From a checkpoint of a small transformer trained on Wikipedia.
Size: 25 layers, width 64, 2 heads of 32, MLP 256 tanh GELU, vocabulary 2048, 1.39M parameters.
Architecture: LayerNorm before each block, learned positions, biases, tied embeddings.
Training: a variant of SOAP for these matrices, 120M tokens, 3653 steps.
Each number is 200 + 20 x the weight over its row's rms, rounded and kept within 0 to 999. Layers, rows and columns count from 0. The size before them is the row's rms in percent of the matrix's.

# layer 3 MLP down (transposed), 256x64, rms 0.188, rows 24-78, columns 0-63
105,196,195,190,208,201,202,152,211,190,173,153,200,211,199,186,183,201,209,196,211,185,189,154,195,195,206,217,189,187,191,203,178,227,228,163,183,184,162,185,190,212,194,199,224,184,209,199,173,175,175,202,232,221,193,156,238,196,205,229,202,171,199,190,179
091,152,194,172,199,204,198,207,176,198,192,177,204,205,218,153,196,195,248,207,195,233,184,200,212,191,209,202,195,204,205,227,185,175,184,189,184,182,211,206,205,224,212,185,178,193,187,203,177,246,218,233,248,206,196,160,234,200,213,203,202,203,222,192,189
086,156,201,177,205,160,183,207,185,201,219,176,190,194,170,245,187,212,212,213,200,228,208,189,183,188,203,209,192,249,176,206,193,172,228,199,201,184,200,183,221,187,210,179,176,189,205,186,152,177,176,195,205,190,206,215,225,202,183,168,175,225,182,210,198
085,202,173,209,209,223,185,212,193,210,187,211,208,170,242,197,215,224,221,204,173,176,165,221,187,181,201,207,171,200,229,181,154,173,217,222,186,199,198,215,181,204,193,233,194,242,228,199,200,187,175,208,203,212,207,205,173,193,203,157,227,179,198,228,205
097,191,244,164,212,181,200,234,184,187,200,175,190,217,201,232,216,203,235,188,189,174,199,207,238,200,215,236,186,229,176,201,187,192,194,180,219,204,224,192,215,201,222,200,231,190,210,182,196,206,223,183,230,190,175,223,221,204,167,185,209,216,243,196,209
091,221,208,198,184,204,203,194,198,213,171,236,230,176,191,185,239,217,194,189,178,206,173,214,231,185,184,180,233,192,199,193,180,211,196,146,211,208,183,194,194,188,177,201,186,231,178,197,222,197,196,199,199,233,228,196,183,167,213,199,222,218,210,250,174
074,224,240,150,205,195,204,223,204,192,143,213,228,184,201,154,207,186,235,228,197,220,215,212,211,198,213,192,224,215,219,201,192,203,207,181,216,215,195,194,215,206,235,188,217,226,204,207,206,210,205,168,220,192,198,207,199,214,201,206,228,199,221,245,185
075,204,224,225,199,189,237,223,191,202,230,186,212,216,208,198,217,210,226,200,211,216,180,199,232,206,200,211,206,200,181,207,224,173,170,165,213,168,191,214,217,193,177,182,162,203,197,188,194,189,227,235,201,228,249,237,197,189,223,214,220,188,234,214,210
079,200,196,194,178,175,206,165,199,188,173,183,192,172,153,194,179,160,193,205,205,209,200,198,191,228,182,188,194,216,210,182,202,168,189,136,212,216,181,203,202,216,205,212,195,196,228,178,210,152,160,172,212,218,193,186,212,192,187,185,221,200,192,214,209
095,187,199,180,192,191,209,190,180,212,145,187,197,192,179,211,212,162,219,187,191,174,183,222,160,212,197,202,225,201,190,194,222,192,199,219,213,181,198,188,245,179,183,172,210,187,238,208,183,233,231,231,219,185,204,176,205,166,184,212,220,213,197,214,219
092,178,199,203,224,189,208,193,178,218,205,206,200,192,148,202,197,232,237,178,180,172,188,175,210,191,185,217,166,184,174,223,195,203,209,171,181,196,214,149,214,211,228,170,190,214,201,234,214,207,164,207,190,223,187,197,211,206,192,178,197,206,239,204,214
077,203,214,177,161,189,205,187,190,199,156,175,198,214,226,180,185,191,190,190,233,234,210,203,172,210,202,162,220,210,206,160,186,196,208,212,208,209,204,193,207,228,163,193,199,201,212,181,172,165,162,187,201,209,197,209,239,230,217,223,199,207,168,188,210
106,197,225,185,195,199,166,181,201,180,178,206,193,215,208,184,211,206,230,201,192,242,243,197,232,175,224,194,221,221,175,198,160,188,207,139,230,217,180,214,166,200,179,204,222,185,212,177,189,196,172,191,201,194,208,207,201,207,223,178,184,219,201,193,188
083,172,210,208,203,175,187,226,166,247,227,205,198,216,193,178,208,215,185,222,209,185,199,192,214,214,189,238,207,213,213,199,213,215,218,252,169,216,200,154,192,192,223,181,209,204,197,226,193,237,203,229,182,212,217,177,199,207,225,177,232,202,209,211,201
097,190,227,164,227,222,183,217,227,231,212,178,215,200,211,205,193,192,212,198,225,192,194,222,168,226,199,212,211,179,224,194,159,185,233,216,216,243,202,192,211,196,214,202,205,210,195,205,206,235,224,145,181,198,199,221,203,202,199,209,217,195,232,205,238
101,236,196,198,251,197,176,176,212,176,183,201,245,196,183,207,215,171,218,215,205,210,196,196,192,208,202,212,174,222,186,197,199,182,212,235,216,188,203,205,193,223,215,201,198,263,182,206,233,207,213,201,221,204,199,200,222,219,217,242,228,193,220,182,218
140,177,217,213,174,195,181,217,219,195,200,196,172,204,231,132,190,195,240,210,170,220,242,175,180,166,204,176,210,174,215,211,197,187,216,214,200,190,175,192,203,193,179,190,233,170,194,201,204,199,234,196,186,203,207,199,197,173,200,207,204,224,219,214,216
115,247,198,200,204,177,207,175,206,195,143,230,203,166,212,203,180,201,152,224,193,205,225,172,192,192,195,209,236,206,188,181,210,200,189,205,214,208,214,225,190,170,181,242,215,230,202,213,212,200,223,201,211,192,174,193,199,215,180,209,190,176,214,174,212
131,194,204,202,195,214,177,212,189,181,201,215,201,195,183,197,175,178,155,168,235,205,218,158,190,194,202,199,257,199,190,206,186,245,175,183,176,191,169,174,187,201,196,204,187,178,194,195,215,200,154,181,193,203,180,201,177,214,187,232,211,195,178,184,217
107,193,227,248,215,191,195,208,193,229,191,198,190,184,185,198,203,207,212,182,223,216,227,163,196,185,240,190,192,211,185,202,223,206,176,223,189,214,196,204,235,221,199,186,207,211,237,192,192,219,167,189,173,199,242,206,196,203,216,159,216,156,212,215,224
112,175,198,153,226,216,183,171,220,220,175,180,217,219,189,214,225,172,216,238,188,201,194,175,201,164,186,182,198,202,189,188,209,214,197,212,170,181,186,194,226,216,195,204,199,231,175,206,192,160,196,199,179,192,240,193,206,161,224,213,215,222,215,182,194
109,227,205,234,234,246,218,241,196,167,191,160,208,214,190,207,207,202,183,231,211,178,192,204,207,177,191,219,180,199,196,237,214,228,192,221,199,161,217,220,212,218,205,213,181,220,178,216,220,222,216,200,206,208,199,195,187,196,203,204,188,189,199,165,240
090,226,211,246,211,184,186,185,232,211,185,203,216,217,222,221,200,213,222,210,232,206,231,187,197,207,218,205,224,216,177,209,219,196,216,222,192,207,201,223,229,226,184,190,220,161,245,182,169,204,211,194,209,223,247,188,211,189,226,192,181,227,206,199,215
098,190,222,171,179,190,161,202,217,155,195,171,180,168,168,208,211,225,198,171,195,208,208,170,196,201,219,203,220,210,227,204,160,174,222,201,204,197,200,208,208,214,186,187,210,175,209,216,167,171,177,197,200,217,219,209,220,193,161,200,191,223,176,166,200
088,207,232,200,165,219,210,177,241,185,195,229,202,150,194,218,180,195,205,236,239,184,215,181,191,226,165,230,197,205,199,213,205,177,204,216,190,207,194,196,182,199,184,228,219,194,179,186,213,171,187,218,218,213,207,213,189,217,174,184,216,240,173,199,196
111,208,221,229,179,181,193,184,184,222,207,180,208,190,209,222,172,237,217,193,224,184,225,167,177,244,183,175,217,198,185,210,214,198,205,206,188,191,200,192,205,175,232,199,206,168,197,176,187,183,218,195,185,236,189,192,198,166,217,237,207,164,240,201,210
109,214,198,225,202,191,222,237,213,198,172,153,227,207,220,175,180,251,184,206,215,204,211,193,189,202,201,192,185,178,222,179,224,170,236,195,206,235,165,226,195,194,209,222,201,211,203,180,187,190,200,213,192,229,210,211,207,169,209,208,186,169,194,177,229
125,209,220,226,199,213,204,206,206,191,201,215,177,170,205,221,204,187,173,206,223,211,208,177,219,244,183,208,232,206,228,195,216,167,204,227,186,200,188,199,178,183,194,215,185,167,224,173,184,176,142,212,208,238,194,209,180,216,205,227,207,193,161,193,208
083,205,148,219,222,211,187,186,201,204,225,172,186,215,174,226,186,208,185,212,165,198,224,232,217,218,193,226,213,207,224,228,235,206,206,246,196,226,224,203,196,194,215,217,205,226,221,172,212,219,212,193,203,221,193,235,174,205,185,222,185,208,213,179,201
102,172,201,219,252,183,190,221,207,232,179,187,197,194,205,246,211,208,187,201,237,202,224,183,199,227,216,189,157,218,167,207,187,220,192,190,170,206,218,177,210,223,223,197,183,215,219,226,192,219,195,174,199,188,176,214,184,189,212,173,192,178,225,209,181
093,187,222,232,169,190,224,224,198,179,187,219,192,186,189,191,190,175,201,164,222,159,202,199,208,228,214,198,198,211,222,204,207,187,218,187,199,224,200,233,202,210,196,245,169,166,242,211,211,213,165,185,229,189,196,190,197,230,186,192,184,225,194,206,172
085,227,212,203,220,194,190,206,199,232,179,173,210,213,216,198,181,264,211,178,202,197,214,194,190,185,210,202,244,188,201,191,233,193,225,192,242,219,225,235,182,216,221,217,176,164,206,200,199,221,238,207,214,196,190,186,178,203,200,223,178,211,200,185,187
082,225,205,185,177,197,190,196,161,176,216,187,201,231,217,186,185,196,222,229,207,140,198,164,184,197,239,219,186,224,202,197,213,218,193,182,232,188,217,214,218,151,158,215,204,214,208,182,208,221,211,180,203,171,195,189,199,211,186,207,186,211,214,204,199
100,149,187,195,227,220,226,220,224,197,184,183,174,178,219,217,206,189,217,172,220,193,154,237,205,203,191,209,184,165,178,189,169,208,202,181,172,215,197,219,225,188,187,189,188,174,218,183,191,207,183,200,196,192,177,190,225,164,204,194,205,196,242,202,211
088,227,217,194,221,190,224,211,189,217,197,191,221,209,212,187,176,208,221,222,251,215,200,176,191,187,215,190,195,217,175,169,205,186,210,173,216,202,193,225,219,199,212,172,179,204,168,227,163,208,252,214,194,203,241,210,214,209,201,222,194,167,183,224,217
123,195,181,169,163,217,199,215,199,227,216,175,226,211,179,207,189,219,209,181,199,193,238,189,204,194,181,206,221,186,206,196,230,198,181,236,203,194,171,192,221,230,202,186,186,209,194,186,200,217,196,220,221,125,213,172,190,168,185,191,204,205,202,202,234
084,178,236,201,226,175,188,214,228,205,225,182,201,220,187,203,207,254,205,171,204,230,170,202,194,169,174,181,169,175,182,196,185,215,221,195,207,190,192,168,180,231,176,204,203,195,220,181,212,208,223,183,195,207,229,233,222,223,205,202,191,227,191,203,180
102,213,217,216,185,190,173,178,185,220,193,226,193,155,184,184,182,174,205,234,187,208,192,201,191,193,212,228,166,231,218,215,230,182,202,247,218,223,187,212,215,210,200,223,203,219,230,207,188,168,177,202,204,222,220,226,175,175,167,201,204,175,212,203,189
100,237,208,206,176,189,198,197,204,201,209,168,199,191,204,218,203,214,178,185,218,197,216,240,180,242,183,215,195,223,217,195,171,198,225,178,180,202,237,174,202,209,205,210,213,160,220,205,153,168,190,196,244,226,211,227,200,203,179,229,193,217,199,191,199
108,210,232,186,186,197,211,186,207,171,247,236,212,194,220,170,215,197,221,186,208,214,171,225,202,250,211,226,222,177,198,175,172,183,187,200,206,182,207,209,206,170,179,206,192,194,205,192,210,196,241,207,203,244,211,192,230,212,215,216,188,192,184,224,181
085,194,196,239,156,175,176,175,181,185,205,215,167,230,204,161,195,179,182,174,207,186,212,198,199,185,169,213,215,217,208,189,215,189,199,217,187,177,204,207,170,202,198,204,199,183,193,186,220,184,209,196,199,162,207,180,230,197,209,207,191,182,228,148,161
101,180,184,206,255,207,230,223,202,159,198,199,199,220,196,217,194,243,170,179,220,219,192,220,162,190,198,179,210,193,196,212,200,233,208,200,218,226,211,198,193,185,208,188,197,170,223,193,215,217,174,194,219,172,223,187,217,205,168,186,186,167,223,202,226
129,184,208,225,204,245,216,200,208,183,220,225,237,216,198,175,171,209,227,173,221,219,214,191,196,248,217,212,198,176,203,185,169,183,176,176,215,192,183,230,185,182,201,225,206,211,223,181,159,206,210,220,183,212,200,181,215,202,178,206,195,219,193,231,223
100,212,211,203,185,226,227,178,214,217,194,203,227,192,239,201,251,190,202,199,223,209,191,203,238,212,179,195,207,217,171,230,197,204,186,197,207,196,207,196,208,216,195,190,210,205,190,221,183,206,198,250,224,218,216,202,246,198,229,203,217,248,178,233,183
094,186,166,181,219,199,185,194,153,198,201,197,215,222,196,203,201,236,206,167,185,188,179,195,229,182,227,202,207,222,182,220,201,212,165,185,221,236,234,179,195,213,182,169,207,217,222,220,229,193,217,187,166,231,211,224,221,204,196,169,208,223,206,200,199
075,219,197,178,200,188,180,138,174,178,154,227,200,186,187,227,194,235,181,206,184,224,222,204,202,184,200,180,186,224,211,214,225,228,228,200,201,233,211,176,184,192,219,201,198,220,195,214,199,179,216,189,206,189,164,205,186,183,195,191,192,184,228,212,168
110,193,233,215,221,191,192,225,218,233,215,199,209,175,233,187,200,225,214,214,223,215,189,204,199,167,204,222,231,183,155,170,206,189,191,227,178,170,226,201,223,212,200,175,190,186,221,200,208,222,187,203,211,212,221,206,206,195,233,162,214,201,211,190,246
108,183,184,216,198,219,203,194,189,197,221,207,167,173,201,193,209,193,207,162,206,252,200,232,154,214,200,197,237,213,192,204,203,189,197,193,194,172,203,204,198,196,227,216,181,189,216,159,171,183,185,242,190,202,203,194,206,210,150,215,173,174,178,198,190
099,199,195,185,254,184,173,193,186,187,187,193,224,229,216,215,211,246,196,183,168,210,205,201,224,178,243,199,162,211,207,209,214,185,229,180,239,226,186,222,163,189,214,193,198,209,222,204,188,214,190,205,170,202,217,196,219,183,204,175,190,196,211,196,176
114,217,218,209,246,231,186,207,206,199,217,209,202,180,180,196,213,167,235,220,201,225,169,189,182,201,225,259,157,200,183,219,182,179,216,213,191,181,213,207,188,212,216,202,175,204,206,199,217,185,217,217,238,184,194,206,193,228,215,190,214,180,203,184,172
091,221,191,227,204,182,206,211,197,199,199,202,185,235,211,192,241,195,184,217,200,216,215,163,163,185,220,200,223,189,218,218,203,224,161,187,156,183,204,201,217,211,230,182,198,195,169,199,185,226,213,158,165,203,232,176,197,210,216,209,210,207,229,212,215
078,207,250,219,195,199,206,227,186,225,198,153,183,221,187,189,217,172,221,185,204,180,226,170,188,222,221,203,170,223,197,192,241,209,199,187,197,211,201,209,216,226,200,201,198,186,177,178,181,226,200,170,190,201,233,211,194,188,211,198,218,152,228,205,184
100,185,225,239,174,230,238,206,168,191,190,244,208,226,195,197,153,181,189,183,214,216,202,236,182,245,200,212,187,200,216,202,190,182,186,223,184,198,203,181,198,171,214,210,166,205,209,176,175,188,191,224,184,200,209,210,199,196,202,195,213,192,210,239,189
094,189,204,180,197,187,192,172,246,205,194,195,240,191,207,195,195,197,172,177,183,229,201,222,204,208,211,156,189,173,257,202,192,232,195,198,187,225,218,213,201,202,186,188,199,203,222,228,161,197,196,212,214,238,198,210,186,167,186,199,219,176,178,182,189
124,200,231,196,206,191,211,203,195,208,220,212,194,225,189,185,218,234,161,214,176,180,217,208,203,203,187,185,221,157,189,219,167,225,187,195,180,187,223,219,191,183,210,201,174,150,175,197,213,232,201,205,203,233,239,187,187,195,186,185,167,171,189,188,226
# layer 3 MLP up, 256x64, rms 0.229, rows 25-78, columns 0-63
109,200,206,201,181,230,212,181,195,221,179,230,177,217,197,191,199,158,198,224,195,188,213,191,201,212,177,198,193,208,160,158,200,163,182,180,235,208,213,191,189,187,201,214,200,169,198,214,202,191,170,191,191,181,215,202,182,203,182,235,202,242,143,217,196
086,221,212,214,189,189,222,208,180,209,185,193,207,188,206,184,198,162,189,177,167,215,209,229,215,218,195,203,218,184,263,225,191,217,172,213,181,202,199,176,179,218,193,229,219,203,208,220,216,212,222,183,179,204,186,167,173,205,199,200,260,197,185,223,201
089,167,182,225,184,211,186,193,226,160,231,221,198,239,190,182,187,184,225,178,231,186,203,222,225,191,216,190,176,224,218,167,204,223,188,203,221,201,197,211,171,206,170,178,193,197,200,192,200,176,196,206,188,172,189,186,225,216,175,183,151,210,198,222,196
109,212,189,206,192,232,186,184,223,209,202,176,210,170,223,176,205,209,176,182,211,153,183,197,225,201,134,190,194,159,195,180,198,195,178,175,178,185,227,200,178,214,208,244,215,193,179,219,187,195,199,204,182,213,171,174,186,198,179,188,207,201,196,200,207
091,193,211,220,198,191,213,200,189,239,224,211,184,209,181,200,199,143,171,203,200,195,217,232,207,230,184,169,199,224,204,166,194,196,249,174,200,197,186,203,197,201,209,194,193,226,211,201,227,207,172,214,177,190,205,173,153,232,196,184,165,189,191,188,211
095,169,178,228,202,217,206,217,208,206,241,218,169,189,193,219,226,213,158,209,203,162,191,209,235,202,182,205,201,171,215,227,197,183,184,224,191,200,210,211,185,217,179,236,206,173,233,195,226,216,174,199,204,218,208,209,209,243,182,171,211,205,183,184,193
059,197,214,226,210,180,205,216,230,188,195,181,172,169,234,195,193,224,219,216,208,196,221,176,183,195,181,226,172,210,202,188,220,198,253,189,225,192,198,183,186,167,187,207,177,197,196,236,174,198,216,210,249,212,185,201,216,160,214,211,210,177,198,221,186
086,194,208,221,207,236,198,209,208,232,255,200,194,222,204,180,199,222,212,220,223,201,200,168,218,210,180,203,202,175,228,236,222,205,213,233,196,204,219,218,193,198,195,198,199,210,227,224,210,258,199,188,192,202,223,169,229,224,179,216,193,181,221,182,210
086,190,245,227,203,185,238,187,225,231,172,223,187,217,196,184,219,178,210,170,221,191,217,244,220,221,208,203,186,209,206,193,215,167,202,172,226,203,202,200,207,185,222,203,203,204,201,185,193,185,213,175,214,188,223,179,175,186,196,199,152,237,221,208,212
104,239,191,181,240,194,201,208,228,173,192,173,231,201,231,153,203,195,195,194,207,214,201,241,187,210,205,182,217,207,194,186,218,196,178,208,218,193,178,220,175,199,210,235,212,214,174,170,208,157,232,199,168,193,188,198,185,179,210,224,190,184,184,193,201
071,183,197,179,198,162,243,175,203,185,202,208,191,174,193,204,235,173,187,175,194,161,183,234,247,186,201,197,210,214,178,193,188,245,182,200,184,196,219,211,219,219,187,165,211,197,198,184,220,203,208,181,178,205,197,170,234,201,211,192,194,174,229,195,192
109,211,183,202,203,176,217,180,207,226,231,204,185,205,191,232,210,153,184,218,184,190,182,242,260,221,207,213,191,196,246,205,199,201,213,207,212,192,207,217,197,231,194,202,209,196,200,197,251,205,201,222,206,187,186,189,206,219,203,150,220,206,191,196,196
078,214,219,201,195,229,209,183,199,163,181,181,208,213,237,225,228,215,197,163,213,200,205,244,204,179,198,186,202,178,240,208,201,209,197,206,210,202,160,167,168,204,166,233,218,191,205,200,198,175,180,209,230,220,165,196,195,203,200,214,175,204,180,184,216
101,203,214,240,184,186,214,192,170,217,227,208,167,202,170,187,216,196,216,179,216,200,189,208,209,162,204,167,188,205,223,256,213,195,179,211,170,188,167,191,194,209,188,164,192,193,228,215,198,177,167,237,208,177,209,203,207,183,205,199,189,226,172,193,199
086,171,216,200,191,200,199,204,190,217,213,208,194,223,213,192,220,230,211,199,185,171,194,215,216,207,223,195,190,196,223,218,183,220,226,153,219,201,179,183,220,193,204,227,231,165,222,221,230,197,226,219,195,213,181,185,184,190,175,255,184,197,168,228,176
134,223,225,222,195,195,229,214,187,205,229,213,207,187,195,167,191,206,228,206,175,218,208,190,222,184,218,183,198,190,218,227,202,219,194,175,192,217,206,218,215,210,181,228,212,188,191,180,222,191,191,155,139,200,216,164,219,185,197,190,181,182,230,235,215
106,205,213,165,223,206,211,170,201,227,218,200,182,222,226,219,192,167,190,198,189,208,215,206,194,197,229,173,192,185,220,198,192,234,199,205,211,227,221,212,198,246,229,197,196,203,197,229,197,158,216,218,160,181,188,179,217,155,218,205,171,201,196,216,225
122,217,160,203,216,206,219,217,207,183,200,209,186,201,213,213,205,244,223,201,189,181,184,210,245,197,201,225,165,170,193,220,197,226,194,202,189,215,244,198,195,210,202,166,222,190,226,214,198,204,227,235,195,189,208,163,204,172,217,183,222,182,167,220,184
117,229,210,189,174,211,166,223,173,189,200,216,232,227,205,222,189,190,213,175,202,186,191,209,180,207,159,203,229,204,186,182,192,222,218,188,193,231,172,198,187,181,191,203,180,225,200,211,236,200,174,220,187,219,176,233,181,230,231,238,187,183,205,218,192
109,198,225,225,206,157,192,199,177,181,191,197,198,220,205,181,189,196,214,256,214,217,186,209,212,163,188,186,211,214,165,208,217,226,186,196,183,183,227,191,223,218,179,190,174,193,214,192,201,187,185,239,222,191,196,227,223,187,211,194,167,242,213,173,189
110,204,201,183,184,217,206,180,208,245,199,189,237,190,221,181,205,197,217,219,194,257,188,229,208,225,211,195,219,207,192,221,238,204,224,189,203,227,209,197,203,164,211,202,220,208,207,231,177,205,188,170,182,228,219,175,203,165,209,235,191,220,181,216,197
065,194,190,175,178,183,219,166,212,233,221,205,205,198,211,177,202,197,199,231,183,189,227,208,213,160,214,180,246,186,190,204,171,180,162,220,168,188,188,227,190,159,212,191,194,190,189,192,193,211,214,219,170,187,235,191,187,217,217,185,201,189,218,174,178
087,208,155,197,194,197,204,198,191,191,198,211,190,185,195,209,228,180,198,178,181,171,193,205,234,230,228,220,205,184,192,186,220,196,188,182,211,171,236,260,172,206,184,200,195,210,179,192,219,196,200,213,175,198,224,166,172,194,196,158,198,217,162,184,185
083,224,219,215,206,228,183,192,229,206,192,193,200,209,181,205,193,203,221,158,197,230,219,229,224,207,194,199,169,192,245,231,195,215,177,195,238,226,187,199,161,219,188,225,203,234,189,201,196,162,184,193,193,227,208,186,178,199,155,194,189,207,205,186,196
099,202,151,192,222,182,195,220,207,213,235,213,214,198,186,190,182,190,149,191,200,184,142,217,172,185,194,182,203,229,215,201,220,229,196,211,194,217,184,223,178,181,180,193,232,202,220,194,222,220,165,217,178,187,222,215,211,204,190,206,198,226,183,198,198
118,212,172,174,171,206,194,180,175,209,196,208,177,188,203,238,229,198,203,147,213,180,224,197,202,214,201,226,220,194,208,223,210,181,207,221,213,198,221,192,262,197,192,206,219,190,216,153,220,200,168,196,175,202,201,172,192,205,186,171,203,194,213,219,207
106,208,219,203,219,200,176,224,174,189,167,211,188,198,176,213,232,222,229,173,181,213,197,208,191,189,219,220,214,183,193,199,176,238,176,170,218,191,177,204,186,184,185,195,191,193,180,186,227,141,185,214,160,187,206,199,163,188,216,196,199,203,190,236,188
084,228,235,190,188,202,241,225,196,203,173,208,224,178,234,179,184,179,250,179,227,206,222,174,183,213,204,203,231,184,182,188,202,207,196,182,200,194,178,173,205,175,208,183,200,218,200,205,195,208,212,241,191,205,183,198,168,203,229,198,194,212,188,243,176
108,195,177,162,164,189,175,212,207,186,218,169,192,169,199,190,192,178,186,202,176,186,207,209,212,158,170,194,212,210,240,228,173,182,190,167,215,194,176,206,221,210,186,205,226,197,174,170,197,157,215,194,185,178,194,198,208,197,197,195,184,213,160,185,211
088,204,187,165,232,213,201,199,204,215,198,208,207,200,213,215,224,195,213,193,163,236,210,201,171,167,170,213,187,201,190,195,206,211,189,204,170,164,164,155,208,212,205,169,213,190,154,203,187,191,184,224,178,186,196,167,198,205,222,206,227,227,174,202,223
081,196,203,225,211,172,209,189,245,185,222,232,200,182,198,198,200,210,172,219,210,209,209,192,232,195,209,210,181,199,174,199,162,200,188,169,177,153,201,224,219,173,185,202,222,182,226,215,198,188,221,231,219,207,237,183,183,210,174,217,217,189,175,204,234
072,201,183,201,199,197,201,214,274,187,182,224,182,194,208,195,202,210,170,192,167,241,200,247,223,197,199,204,208,195,201,209,170,194,199,199,165,218,208,176,196,192,195,210,243,190,176,210,215,169,172,238,202,210,216,200,185,214,190,219,197,207,188,178,194
101,245,230,236,176,177,201,182,186,214,209,198,202,212,171,199,163,201,219,189,205,195,229,179,210,176,192,201,203,238,246,232,214,213,175,176,210,208,190,178,179,195,192,195,226,232,228,193,215,169,202,207,222,186,205,195,244,211,211,202,203,197,192,218,208
117,193,179,201,189,222,186,193,211,174,205,211,176,174,186,252,212,214,187,139,193,194,202,212,203,176,206,239,202,199,237,255,167,199,208,201,204,201,212,187,202,209,197,237,237,196,198,187,225,178,193,213,219,208,198,190,196,214,196,168,209,201,222,189,202
128,196,185,181,195,209,175,208,194,159,174,203,202,196,224,172,182,180,217,194,180,167,182,228,230,188,190,201,182,183,197,204,204,213,203,208,199,261,230,199,184,224,206,214,217,175,229,197,226,169,195,172,227,221,202,212,184,179,218,227,199,224,177,195,173
089,194,205,179,209,214,208,215,211,211,177,228,228,170,198,190,206,177,159,195,184,219,210,193,222,194,178,199,215,226,155,185,217,206,180,213,210,216,209,179,201,164,200,224,217,225,209,201,221,194,201,160,181,186,198,203,175,199,187,257,197,156,194,224,203
098,193,191,171,198,192,190,210,210,197,212,199,204,206,223,217,223,204,208,180,187,226,203,221,180,186,197,187,228,224,167,213,190,220,177,194,221,169,185,190,231,207,213,235,210,218,242,247,208,207,213,197,202,257,181,188,185,207,180,225,181,229,184,197,166
082,203,198,199,232,202,219,219,173,190,179,218,197,162,211,190,218,189,190,203,172,180,172,220,202,214,225,198,192,170,169,196,165,198,225,181,217,211,226,224,180,215,188,193,182,206,177,210,240,175,148,187,181,163,227,195,183,190,197,180,199,179,205,205,184
110,184,212,212,195,211,181,207,222,211,184,227,227,159,213,197,195,205,225,193,182,201,210,220,204,187,187,212,189,219,212,217,208,207,244,201,218,215,204,212,250,190,192,175,211,203,218,224,221,179,187,226,167,172,213,215,172,152,229,181,181,170,192,175,199
070,201,181,239,228,188,217,201,238,206,210,194,184,176,184,189,224,182,213,196,185,218,178,196,189,214,243,194,179,145,185,185,213,214,200,200,180,189,184,209,219,211,191,187,231,209,179,210,204,209,187,211,206,234,211,182,178,212,153,197,194,216,153,191,221
109,244,194,188,187,172,180,195,213,239,214,228,242,202,194,193,202,178,172,213,223,216,218,181,199,222,149,217,205,194,198,190,207,192,162,199,168,193,178,185,211,202,202,230,183,238,202,210,200,201,229,193,180,214,220,187,181,210,198,242,204,195,186,218,204
105,185,190,212,221,223,202,181,238,159,185,184,190,217,214,184,209,174,224,180,197,217,208,210,226,186,216,196,196,206,203,139,189,185,187,181,193,210,189,212,191,205,193,176,182,183,195,197,159,225,199,199,235,203,211,181,225,197,181,186,194,252,228,219,226
072,194,229,178,205,223,168,172,180,169,184,229,194,208,206,216,197,226,183,189,196,210,216,189,208,160,162,217,203,201,227,221,200,227,183,197,227,154,208,159,195,168,177,194,227,221,194,197,196,201,210,214,195,209,205,182,218,195,184,249,208,181,212,206,207
116,219,178,222,186,219,218,189,265,183,249,199,203,188,213,197,210,174,186,215,201,190,202,207,195,234,198,214,192,151,223,168,176,197,202,215,199,169,191,238,197,202,178,198,207,201,204,219,222,178,188,192,183,218,233,186,211,202,187,189,223,191,175,189,216
077,194,202,226,208,232,201,202,223,197,270,209,217,245,207,191,214,198,189,234,191,179,198,218,217,214,197,193,222,193,206,210,174,202,187,207,187,163,200,200,206,203,178,192,218,202,231,224,205,239,218,197,201,238,235,199,213,209,183,225,218,205,166,188,204
121,196,211,218,191,183,223,221,201,168,211,214,184,211,186,222,216,184,161,159,209,162,192,213,186,214,161,195,191,191,229,196,166,210,202,196,177,195,159,174,222,190,170,223,206,220,244,214,211,199,166,159,198,204,178,178,196,208,202,200,209,202,199,206,194
105,187,195,199,208,196,243,207,199,208,204,235,167,213,220,218,186,160,182,213,202,195,201,211,241,236,172,206,199,188,200,202,228,168,179,215,198,206,237,202,184,191,216,191,191,168,245,211,224,229,172,212,218,166,198,199,184,216,214,225,199,189,215,219,204
095,188,195,234,168,188,193,210,156,184,224,209,185,237,244,173,213,167,219,224,219,183,186,219,189,185,193,216,206,191,183,174,237,198,186,223,210,188,218,179,215,184,186,203,184,206,221,239,213,183,196,202,177,196,171,213,199,220,213,225,199,178,182,175,190
132,205,166,148,176,183,192,164,224,234,214,213,198,178,223,180,221,193,202,183,166,204,199,237,240,217,201,200,197,195,210,194,246,208,189,195,216,220,183,225,194,179,174,191,202,199,209,207,174,226,206,201,155,231,187,197,186,190,199,196,207,208,205,190,183
115,209,215,183,193,188,222,230,224,191,201,174,233,217,209,209,178,174,166,190,186,199,197,181,187,218,167,226,179,192,220,209,208,190,178,238,220,212,192,188,215,186,201,214,230,205,219,221,214,184,251,198,211,155,176,213,204,194,217,219,181,172,194,225,176
067,215,211,163,186,189,186,188,244,187,242,220,206,177,211,230,217,183,180,151,187,187,197,233,213,192,201,181,221,217,205,182,187,191,211,211,193,194,171,202,213,197,173,196,234,197,154,225,192,228,199,222,211,213,192,187,188,214,187,164,225,222,202,194,201
094,237,197,201,160,183,164,191,190,200,210,208,212,202,205,198,205,227,194,193,213,162,233,192,196,179,224,190,185,242,198,198,212,257,209,192,218,241,226,195,204,205,190,216,204,216,192,248,228,195,216,204,200,186,200,209,180,191,201,245,188,200,183,195,189
083,173,224,173,229,180,226,234,200,210,191,206,209,195,240,196,205,220,216,202,188,196,206,200,201,194,217,185,202,193,188,179,211,214,214,169,203,231,199,204,159,209,213,198,197,160,188,174,217,212,224,224,179,196,209,205,198,215,251,162,157,215,196,219,172
133,193,174,247,218,182,190,215,165,182,230,214,192,181,204,188,192,175,207,165,215,190,216,214,188,220,234,210,221,216,200,168,202,189,203,187,235,187,193,188,211,202,187,165,204,223,229,215,205,179,180,218,190,176,215,191,177,215,205,230,244,192,175,212,226